Part of a small language model's weights.
Training: a variant of Muon for these matrices, 539M tokens, 8231 steps.
Each number is 500 + 40 x the weight over its row's rms, rounded and kept within 0 to 999. Layers, rows and columns count from 0. Numbers have three digits each. The size before them is the row's rms in percent of the matrix's.

# layer 5 MLP down, 256x896, rms 0.0817, rows 109-130, columns 384-511
100:520532527559476492549526437533414596540447452484528456543462479470491588479530474440488526519534544471524538508455523504501557473541420528475482500548497476544440533542511488548520496519532629459500504523497529498543485482504515487497525585567494595499486441480546580468497478550499587480577474506480525458497422490458526484504450413469571458468522552489537513533546487521531506553518
103:556497451554529508449493561623554514514500483429527493588513511564505452462462567566524495527476491472483502483467527558506522532527520548517510473513498477463554463572509550529487457484407537523440518547484479533489447469551495550512509526516503533465549430469532450531458518522494461493459516477484496555527499516445548411542555538505532571429469572472434543481418468429597512529482
098:474461499535486528570451505473486483562492537428491512524498479526591502543583453533530508547531538494565454406496508487547461497507484501553475533498493498543476493518527510518525531487567523526525550415483461496446524527464434521540423555464509511556510519490587533514485516495511470430446469409553447546575481544555513514511522540496510466527513495542466488449470497488584550549534
107:523412510475524461448528499461502519535531529461444502440457532497483502561529500481512501529526501543510427437463450516442536565436503515517470561545502483451461471557499514459450514521445499535530490541499529436466504542431538481488450494479568586514472516525465464485475446440454574496468465539534520520504521475529536542497600463500531544508451431418518487441476444531493483539454
097:501536504501502464548504531505455460490535485542476517489439462530556457518458454553557509509522573500496456589535493570509509533488546504470561532583494521437478472491516569416428464493545521535528602501511455516442495513445504502483561579498560472479535514396518537512482485514500529540471416424544516527481492575495439489559537559483538476559547395452525487495490505516445519555526
103:430528471526437511496491516573490526522575502484457469475514586521452529526427512458568500433409573504490475533468439536487537508509527481489596523512508526499519471445496528473471561449449474510487526473487481510536536412513493500438449482474512469545424571493574439489489516542586568552520492461483580522523523450408504452475558448498512521483528562422565521570550507500441503411455
100:540510461516490523443532462674527493465511513505479491407453463450468544567531498488513554481533504537521446506465482570546517505447580483440535455539521491421470492506464414547500537532463542436550509521470499528514546415553470551505513502463550518452411478518438527553474553548453494532494462507474467465443561481480490496500476477531447440502560558512524460526475441600500536480456
093:503525471448486468509444448599484439515537468468428508499443515452513461522477436568478523492388540488490555552575472549434495476586497534533480552567565541493560565479495446632529514568517543475493448470490520503477525514466471574494501472570446538474469500497456525504463484538467504467486547534549573464484512444456529515476525502457526537443500513506542495483508447573492428453481
101:570469523513512491502524464477465518464552538527454497539479522457496471496417525545514446461440463501574463474523566480551501448550512494491494538495528468408474446458482463592503491519474515449510542521462544543444452513467506505433464500525501502467478468510518532479509465458442484509508555567515491549493493458559484451546494532475498483499456494480559506433523548537495452562488
101:515485504449521530462570508565513611521516484526499556505489509425471550495504496453498506442471517470471489573500528457606445585489524494546536515517553487513485493538521497494494485523500483450470498386500513499546457492533614526455496529550482516547488489461517519516498451527477521430502544501497578489448457609423495524533497475451484457537467560604519511501498471472433495499485
100:474590485464552521525421506400486510484457473492439464506465524524521564606554479488462517479543519526434452590490526494522494444586541490562479559462488471467531462525491484477489503455539484475493473458496438484477600463550462424464567465462500485501562523479486503400476506446467482508515499513519468381414544525504533502521527527480496557546491479534479459453508539511507439446461
100:457548470439466530549474572436539411502569531556523518489465511530562558512474407434492497516506494562502464496512531468488460491537461506498503491542534579534493487420502521476607525537516520495588571432521524530534493478502495483512493498425453548525501540453558508454468479540508554477512480529460545558601495546531490507523489485435463459497511548544471419538519509491564536491492
101:573478551515554438516451548393460450509461524464522499487509597440519382495482525554466594506578496506466519511534534553513499550526501464477558499460446438477526456472555457524491489497535466464509419482482508465539492527470437451506525496448492440493506484450497457564482533530480466470480442557479496451408500483539482487509526510535491516505463473463535483475438502477561500456451
098:532547546454569457506452523453518402464464481487495475554529517486575438467522445432480475571529507466568454452565532477452455526534421468587497489528481465517489505503518468438485477477496462442480454510518545454481518422490482548495466473482492475498408491422527496451500518460474533523517527478479564505512457539555516496488472467557466509487434467509487521483503486510500476525504
100:502413549525495498476552529432498479416512539492483556508571528525488557516503490496535419547502504481523501495473525550474416512505545490546510546531491504496446483555500557520541555466508484527564587495505518609503507549493449484500474487466504453505562544482450541506459500409546474502491529442585467502550447492485508514477433518488517553516538464544458514479569523487485529490470
100:486507568559466602552556552577509543519470412524521435482523526538492531490536510496576461553515480567480562559573479494547526516481443515505498510499472488457543521543456497529541476477477468512443553531469456579516568521518513489437548463501559543437503459466523466470444516416516489525547482471461507525473493576467564526451516536458473497505557476534546462493562521459502513520421
112:505499484474506587503516444582472531505530561519536483476442511570519505530498517436469473498533514539504500513446462477472480544574560487465476464497469484530538468540459465499470458450517564486541470482475500465429531494553534479515503505468461552545504536492463500499481539487536495462430501496501542478474490519515481534508471496546481499482474513513488458434490479528558535529487
099:514523560493529485436495453556533452493530520517508495485500588553478405517511489408460457455519567463493485467473448494483562544473505465471480472570489442522463490492502602555481526526494487477442445446595461435538450606449512478546496458455551502469561584458402485507477500480507467533536508540471530495512482540461507505501485500522473458527495433489475430503471516471523574559526
101:514560551494522539540548495593521485529535449501585483485447504468486438576525472444483486476489545518565570472506504450471564534519434510502523475503532510470526447414532548468468479448561508483545488544454517485560492493516521445522504453497476461459528538537476455464524506419517481500543461491506571526529505475479492481550446470501545459434480478535400525419510494462537491473550
099:445540476485538510410469540608481531549516507510510504523533503429485507558477441510473493536447509574501603518534446498514546553489553561485471495497441485469473547491469509461489467455525457514501510461465464517505551512460511477506526520491481551427500456495529489469492489500513516462507555555494441516483428519403448508527459485481443484443492561535537500448514497548554484503506
105:469557568484459495491398548419549532522431491503518500479474504492461513484491515523588516536513524522468439562530525508491538408531488542495542505525471549558562563440488463478465536441474530513505508515576484495558514491452481486504518496497512417535482492489556510448432512533529533554518540470499456528543572508567532480542499441472459502489537434476447479492460546462548450551538
097:425503440571546486452528501571469583515513583492501451471511523525494508471561503508427522488504567533476545533517407469472524538512527446445543580499539494578479469518478551516511505484517498456505544542506475507481510497533376515448423558522521478545516525526462513453580483477562526463448518563493524525515505548534451496499445522502531438506501544456530577557466452528507505490541